config.yaml
num_hidden_layers: 9
hidden_size: 96
num_attention_heads: 2
num_key_value_heads: 2
head_dim: 64
intermediate_size: 384
vocab_size: 3901
hidden_act: "squared_relu"
norm: "rmsnorm"
norm_place: "pre"
norm_eps: 1e-06
positions: "rope"
rope_theta: 10000.0
rope_fraction: 0.25
qk_norm: false
attn_scale: 0.175
bias: "none"
tie_word_embeddings: false
parallel_block: false
extras: ["local attention windows", "gated attention", "value embeddings", "capped logits"]
init: "orth"
init_std_qkv: 0.0508
init_std_o: 0.0
init_std_up: 0.0508
init_std_down: 0.0
optimizer: "muon_variant"
learning_rate: 0.00867
lr_mult_o: 1.38
lr_mult_up: 1.4
lr_mult_down: 3.0
beta1: 0.95
lr_head: 0.00785
max_grad_norm: 1.0
warmup_steps: 200
schedule: "wsd"
decay_fraction: 0.91
decay_shape: "cos"
final_lr_fraction: 0.1
batch_tokens: 16384
max_seq_len: 768
doc_mask: true
train_tokens: 104700000
max_steps: 6391
dataset: "wikipedia_en"
Each number is 128 + 32 x the weight over its row's rms, rounded and kept within 0 to 255. Layers, rows and columns count from 0. Numbers have three digits each. The size before them is the row's rms in percent of the matrix's.

# layer 5 attention value, 128x96, rms 0.273, rows 0-127, columns 0-47
112:122109184122104081168174170110066131127139124126092151081155113082134170120173132109118064057105098165122129106070141086098151176107094146058072
111:121126127109173087130084077134101132098167116121120066121122132087121112155133150145128061162169134137151099164111098074089104165160145139099111
102:132060136098119209164129104166127136104166157095104129155105175115113145068149099148157139091160091131096160180078115186146115120106118151133168
102:123128195166168139138145135111119163211128125177151126119140155126182150169093123067102107112105104077191142127123142169155123165164080085089132
114:104124150105099175133132198164145078125137130173059177104132138185137110088128081110129168100122127154144114140117215125110161111128152167105125
108:132133150163171109098150109117113211169143154099129077133100122122097174162107184100133119068031150092132126126134079148177099088144081137141143
101:101092149125104068093091140105159176066161136083131157103104099109143055081129180188041130156098163112119122117080110144092117160103102121165114
112:130148185124090095127157145090144124183112174099151132087079169097127097076072156056130150132157121135139129092175097167164113204117123159199129
105:116175136085056138197088113098147123134121127120088075147081078149123145066126120109131125204173112104160112077159187115124118126196138192155120
106:142123141143183120094174131100151072130138139146097194077132137111152096053127093088075140118127163092135160121148135150159146114123158122162162
107:079099129133132068151066085100047127060192146186122176139140121154138134109106178183116072096152104149148127117132111120113134127114107098099133
106:183127150121072161165120141167144129158230142157145106108141071158130073131183147143095112134151147106151118057152082083150159166113137143104103
118:186073129162123138109089118151149111108085143104121153081101161109092111084088171125152168101104093115117142188170131201123151100143198108144160
119:135153161090101057157163132107064154173101136157163116186190086120151187168196107128141113163111139127126142079131092123131168126138062168095055
110:147169115080062105115181106043113048136138134120109121109131053128142153128149146093087123147143119151143120097119165162143168139151115116131101
106:116104187114105121162056113125164190114187177106138128179124152133046148115163156104113083155058092070165123182155105157103125109118179155109148
101:161152131107112115138149172124088173161209161151084136063124142170137173120152118087097222157111126153148143063106156084046160189115116112115062
106:127101168138128126125140162136114170090169136152111146200119140115132133072136104154114142154098130128116131175105134191152047101140115174186171
115:160129111077122137162138101129093099163128117146131159123097104103131178177156116085089190111064146078088142139127115175114162102151092091103090
109:122137084162144160104055079101140118096108122146129116169117167074136141159103063124141109147139105134174098122158081098204138100160144126170162
113:146137192154132090155119057109116144151089058145163127052139116117175169172102149111147162158109107094149164139103116134174135143168123098136153
109:113155102128202155079192123148183088154126087137148168102109160087141084096069115109131163145141139107116164109070141199129120098134127126171162
115:145126120145153083103177119075144134063097151121145151074094151113128114143092097100112145135156109113086138152117121159179109125119117115173213
103:162144105098093204086089157157153145185121152148183122137139126093187096148127169072131137129167103202154120184137134161158139134131173173148112
120:148097171129093121163110086119096083081081115132097125140120144122036157142107129074126126126100126106125131175112130200167102163127167156129137
111:113121157180169099081170181151157174179162170132174118143134121137104152145121206073121164095074088114129185151115114153116099088170123144150112
110:123132090126152160136055070140130151151175079137158122135117107147093100111165109133096108147132144112155141053126088071142153084125116166086110
105:169123171137162113146106108132118177181081114099199078108147111140102129167119198186168149191123091101128112147153149132142114090097120118118143
105:116167138126122096149149197095137078147104153158126145132127133074138100124154125126114041159180105126139090125079165159067144180138150151128108
109:087141157111127074046105163101109101091154150155123164088080100170140092159064106157105192133057108136091114127180167098076136146146119085124114
110:125187157163165085134215128120107140118146130065134069100141165104138172120081152141149126085163128190147123052135110123110082128124108124159125
105:166076085168128110074127130073138127103129160096172125105124097106129151171042135144108176168078146133078155141159079139149089121145092051137104
112:143109133118083156115034064114121120118071129071136130138078075115083129166103149112114139138133165173155122222163109212108125094125145151143152
107:127110084125101212128190155123132098163129108090036090114107132097131070123137087086102165101141211139111131120099130139140121187144068100120134
113:104149205160138158106154138112122120106146175092159118167112097056078081154176119198101128130070148131152133121088097173081103126114116149116174
106:146100155161157125147105103108100112106109166101073096168102124088073142117164104049079149138113175115130151165159089166165126101134139194153209
115:119145095124142157091151156088117113166122163128105128166133114214131122117118096153126149136200050144137067137142202119140106094174125146118155
106:125102121097084109141080140126156131070134113099125193118096161132163156190191087063086135106105149175098122173173108109116119127092178185147157
104:100109091134194093073133101155119095153177193042111077180139166097111152115069123039105095130113130114110161126114088082141090083167156134106122
119:151115080154105171195117094100169177144140099128163069099135116120121158100170131087148078146175104129173162120180111057116142171107164143113150
107:120116064085110135136077069155120096137117104129127144168093125144115110143138143083101096104077151035115156072244086113170149126160149159131109
101:143145165164130091118103130132141170159164206168134163162115112084086161098148137121080191207077066064103085120156140124100149118092149135068116
116:175117099136109138144135061092090097124180110084122141093081117129113205128098104101102142105103157107120177151150087125106063102167120074118120
105:116147187149152085107070106137106183165109127144069095154130156136096136104055081132129156181135139083166055128156116100125072083160145180158153
119:149101137132074124135073125129186138051042075139167167100141146115161160179087100117174098124086075115133155138165135143144129100133129132132128
103:171129131136175180078086156129131164106168162106106116079121134170097090130102137201121141150089141126149093123162146124137158129124128147126124
118:138118111157082111111070122079138188114144174058075087165047121089066146155181133096120157148094105156111149158163072125092109100141141169122165
115:146100194206092119158047126112148185114162189146114139156135108172132167141132224194128145131095097111147147139139087104081120131139152120092113
100:093157126094082166183094112128074084182105163174139124123102146095087185175139129062121097130088154107135140081125118160133176210132108142100113
101:141094139166192112142109095176085141156123099221146140130061145134154166141115164144095100073120117102140128141125136181142107183092110118137099
112:086145116159183127105049155175166109103113099131149137114105128121142074208111120168098081140082112155152048135095152110113139118084174149090138
108:156145070117065171097121109086096108163098141148144141128075119142143133107085100170127131113154057112117109119118172192156124092167122070113125
113:148152138179144115165092064164119052133148123123087141125158138147114207133150140186157165146097158125150119107125127116115136063133150170097167
111:161178083108124129107090134087124186197110128127208134157077080126094141182136175131102080166117089104142129092165135177092115174155134125141089
119:131184143160134057129087127136116109118041113164174175156126139162160178182127122183172076138099043117165144135174142142125106115151124151124139
107:134146115130092122201079105099085138164090156122113124165091158180115195096188167177123130152113133152141152081131114151151158121167095171106115
111:144157099099140145144072115129125103149174126157134111064108081136208115108126163163074162154157111192152091068133155072088173151125104102115111
106:131089112166117066158146151102131174120139154143133146128119088169158143146160158145112165152069058127100130157137148150132133131127102105107105
120:124103140143117140134138142159128115126129115113164176081099109120132142199138095135142108104086080120125159178153109155129117128141119110139111
109:069111134202143118121100137163171081127112148144159139140049138116118120152078145074069127098129098110114129106145158127148120139076138086142174
106:100166191117084109142088090119145103130152130155098165152166120151106117040132119190135130171153185159162051122094132139132176116145110171173123
116:125138112093105178155089067156151176113187123071123121185099099115095103094161154129094050130138168080166147123101100175102125127132097135169137
117:145156168208156060157172141135101147140134182115092137124122105105138184104168116149110134128107118104100100159063152096135086088157118140171165
107:129107141058110159082147085128108093140159114046136128114159093082144079103126143094076117135116116132140120178071071150168088124134126133137080
089:127124098096188151100144170155214135077109084154094104103126135146171120122140111108121140122247161123103112094061149098098120127147138089104124
099:158082119122159119125091081155062164095147195104193122140097155178080115161089151059164114134031161119167147103125160165156168086147105144121153
083:142109135091119057097174160121183178115199092128091139139168177059177050079169128170109066098149168083148112116127133164181156142165150152150097
085:088151091142057155132139069143172130132126100141119143172113079133141197157150088124170164106124131154153099144181126174126139180081098112173104
101:118084192048129048151112131077087107146155120140144157084166109115112188090151117167130131146123117132165102169088139151138085108210117108085125
089:108107114143122103139133098096079186166122186119147183135054153142096152150105173043139174162125092085137156186109114124127124086151118194116112
091:136151023089137166077165162112164150094124070112102020122126147086169085173128109172080119100152177101117094135147103075147121086140156141132099
089:148111167087095098149118061117126150115127161114120166160118062161052173159131150134147112124172109079166103086169090139153129101169120213138077
090:148034102095072108068137125147200165128145138115093142096148142110159156101088140114189134061094137146130134135114129137110099157148133115138158
091:128163053169129132088143135119151111167166137105121062184131094117129087130153175132174108119145139121093158067175092071145162149068124102141101
085:095109119162169176115182124158136128124129103121197134130086167104064069130104101101087166190142083159100158157142111051142137124197123150168138
096:077165123175157114157146154095195139122151153101176128110130109087241128111058089116123088091192159133109157095140125168110126111083128133160070
091:168144178149090130137049078093103141077053112105155195129143094130063135160160134129065149211092082157108137085146125124148094157100161096126133
096:149193194102126117137151194076176129145131065114083125113159186138192120134118119132117122108200156139146180126109118110098094112176140158092127
085:142101157083155086124079080157113108171150137120118126134088073114081143192080178122106181199082167176159166083079137126147150135087155147139152
086:139099100076165135098093152126100096159106127128095094098105119092126113101104142080152119075064187166128149159136103144161110118124139146163131
090:144115180038087109101128148093096093106067094140093140121173109090114159122207184165078141185151092141095120134109110147083093138144149098142140
089:121097137089111137079163094142093157120162142130112131165116086174102142221078104164154112123114096181194164102178157172141081093156149193116121
089:075145084048108158073126109128125078116147187110156128150109126157042133131112155138187187073047147132140140136135119071148138095166116120078135
085:128143106148086152140168113186113155110118131131123079182144056164076152115110158140151165194078079160097149153153154123098098176126131121138091
086:162117141142201062115111152151195148114162131138120124117136061105186142084118138163187146112170087105108112117145136149089102114154088077069134
086:117094119213157100149072117148159148165190129089177139094206066126151148087107151097169163155108153136118165110081138079135109091112140128144153
096:130108090118098111074167173124150090116120146168136139093141109141130172125183115068117194099168142150051165114132178103092110108175092077139131
092:159135134019119139162156238176130098142103132126124149116139152161217100111167060158161106125140216146124117102138112130150126080144092120081157
081:107097161069170082125129229127128121115134157165093111094102135068219149120114149103117140180191156139086134145157184189097123093133107094140159
088:077116131036159072111110143141174103119129142190144102181093092121185194130101077128200104094116175132125115104155146136129120117119066121131122
096:159124083166153180140081116180163195128103145103127130079090137155112135128119159067098127098118116122116089102103168173125152108134145154120167
081:098112178166195148122120110133126134133120135109147108103041110070118157082142116081066149182149125138139110124053117171160137140118166195175166
092:086114115131166126174157145166144121103125131126112148146154128083205094109119127106101100099041179119120177107078159121163136178087184159152130
093:174137111124151156123134190168141141097105070141143011152108157140164041085135140110143094107186140092079095075161148118158151118140127099124150
099:165140096221164158090133087090119159115165101115169128162093104115068116170140079109122091127167043122072119101194141136163139131088129172165138
092:111148131160112113082115099097081133165143081135135101165153074116089101107168112120116163230110100161118112126053106099082174125141115135148096
088:100129096095163193104136192169159159100064136127113090125119216124214067084148056118179056102129125110048164121129188098152127143103110094079109
082:125102122124132114111047147161072082078168159103092092110102174124216154120132153069154092081176160111113100121102120135139110088098134100114171
090:161126173094125070140122161127164068070124128150055074092129196124216106099139084093147084098173143082077107121080125049135133134172108100108122
092:142148182081142119167169077094096125075078152170093121107157140129160169134195088158124104161179110099133066183017108137112110127149078145182143
093:131086145099158046123168153145121141109136144137116162070117120166188130136156143156177102089182108142157112143088120117096125149127120112117163
095:116128110155150207088131145105127132111091102158102100113130127086126099150131105153024131198186129186089151118176092148162152131070144096122121
081:127176162159076099149119084081060124104154159126128184144130154129017036159101165109123150186078143141138174147141119131143150159162112180160084
093:100115137165159151158119060116103173164101127094174152147123110114049154152138181141041157146093077195150163141122148128069099102149176114105133
099:131136109105162177091180169134150105114160064156087059120120109136146119155126070135168119097148128150096122116143140111119172161087103088162122
095:155143152151158147154136104147171097130083083167119082169174108149079134102151133098161157095125077085084098151141068087132080136157101206122158
086:118217145102091100112136178161127174114086142091141082149063058123098155119145177105133099130107078110153127128124133147128110166111095121123143
092:115088153140167134111123101147098188129119201102185085144122094144174155070134141125108106086036148135149113105205150095147122077166134117088112
079:104090127176159104112153134186106101093106156140167118139161087052139144104197096145127131091148079123149086104160151125063077153114067104123115
095:074128146125167184116116158155103067133114146118170090174097207110195138107084142122111173101061164164072130116182158151153167124181124093076114
090:115153123116116169126198149146166098134203111089129105144137131190142118140141132152209131082204133124158121098108128092132134126133122110161155
102:129123136139138078146139132136110108147179156109147150127073081158103169144059148139197154076153106117172122186091133130116101072154093201147131
088:097130172087152111172095119170145107101145157158116034113131170154160096097140124106173103179151153180155152110158140121124082122169108100072098
088:156135148092143091155158174133105122105136108132125052151129096089106208103132046181181068119119122076134115134118141111092134166106150092113136
087:148066189096178118199159166198154143087138159159142123113165130095185139093152111157183133097118160134133116154133180156092141116133062038095101
086:108142122125159027180086074201122136112148152123166176123115110088153145107126141059131143117089182114130098136103139176133106123124121166178192
086:158126059130141148104146138173167118131077164164142161092146188110159125108140070116183157113096140120036156132162066125132150087113145124162121
084:157166105153129056104056146090124130146090160157169156101104094128108127101105192118141151180090102101133114122112159165105121095163127168174114
095:136135102145113132104093075129130147114111138123136145136129068162117166137116099095106062123152122129099111079087138180087137143103118132174082
090:134173131171075155093058049104173146173105086117114216137161095205051102140144118092141159165107100137148133067112142131130156148120176165119133
090:122139141137187154103122115153135178126087105127154119116117155134131160136086117151107056106172079141129136121069052135105095133121179174135145
079:143160141070100126112154136137181090112137147115088151057142112101161091106126099216167179090090106171096120169081128096125134165101065054154192
083:108112047161118166144105166109162124109083106145137119113113118186079170062164065151187105096151172130161117124149100072134127112110129110072150
084:124081148035164062138080115112109103189132172148118084134153151120159132094137178119188131143106145097163061190115086172123112080180101127073142
075:121108070128167168092137170132113050167163098132121101137112154078143117063181118115065171153156197114112121096138117075102143149135090057059099
084:095177151103103119154130140122173151135107182135127125150168145139153152058144120188148159129115096115112133157048168101060148166139147108060142
084:090124152148147170144095162087125136152115173110120070102150172084146105034133126121193143073108127124064128155145135062125113099127165133095088
082:159137122184138093089125163150152155147146108164148195187122156135097115197106151172060146142108105183132211105165159071120131136215178135089171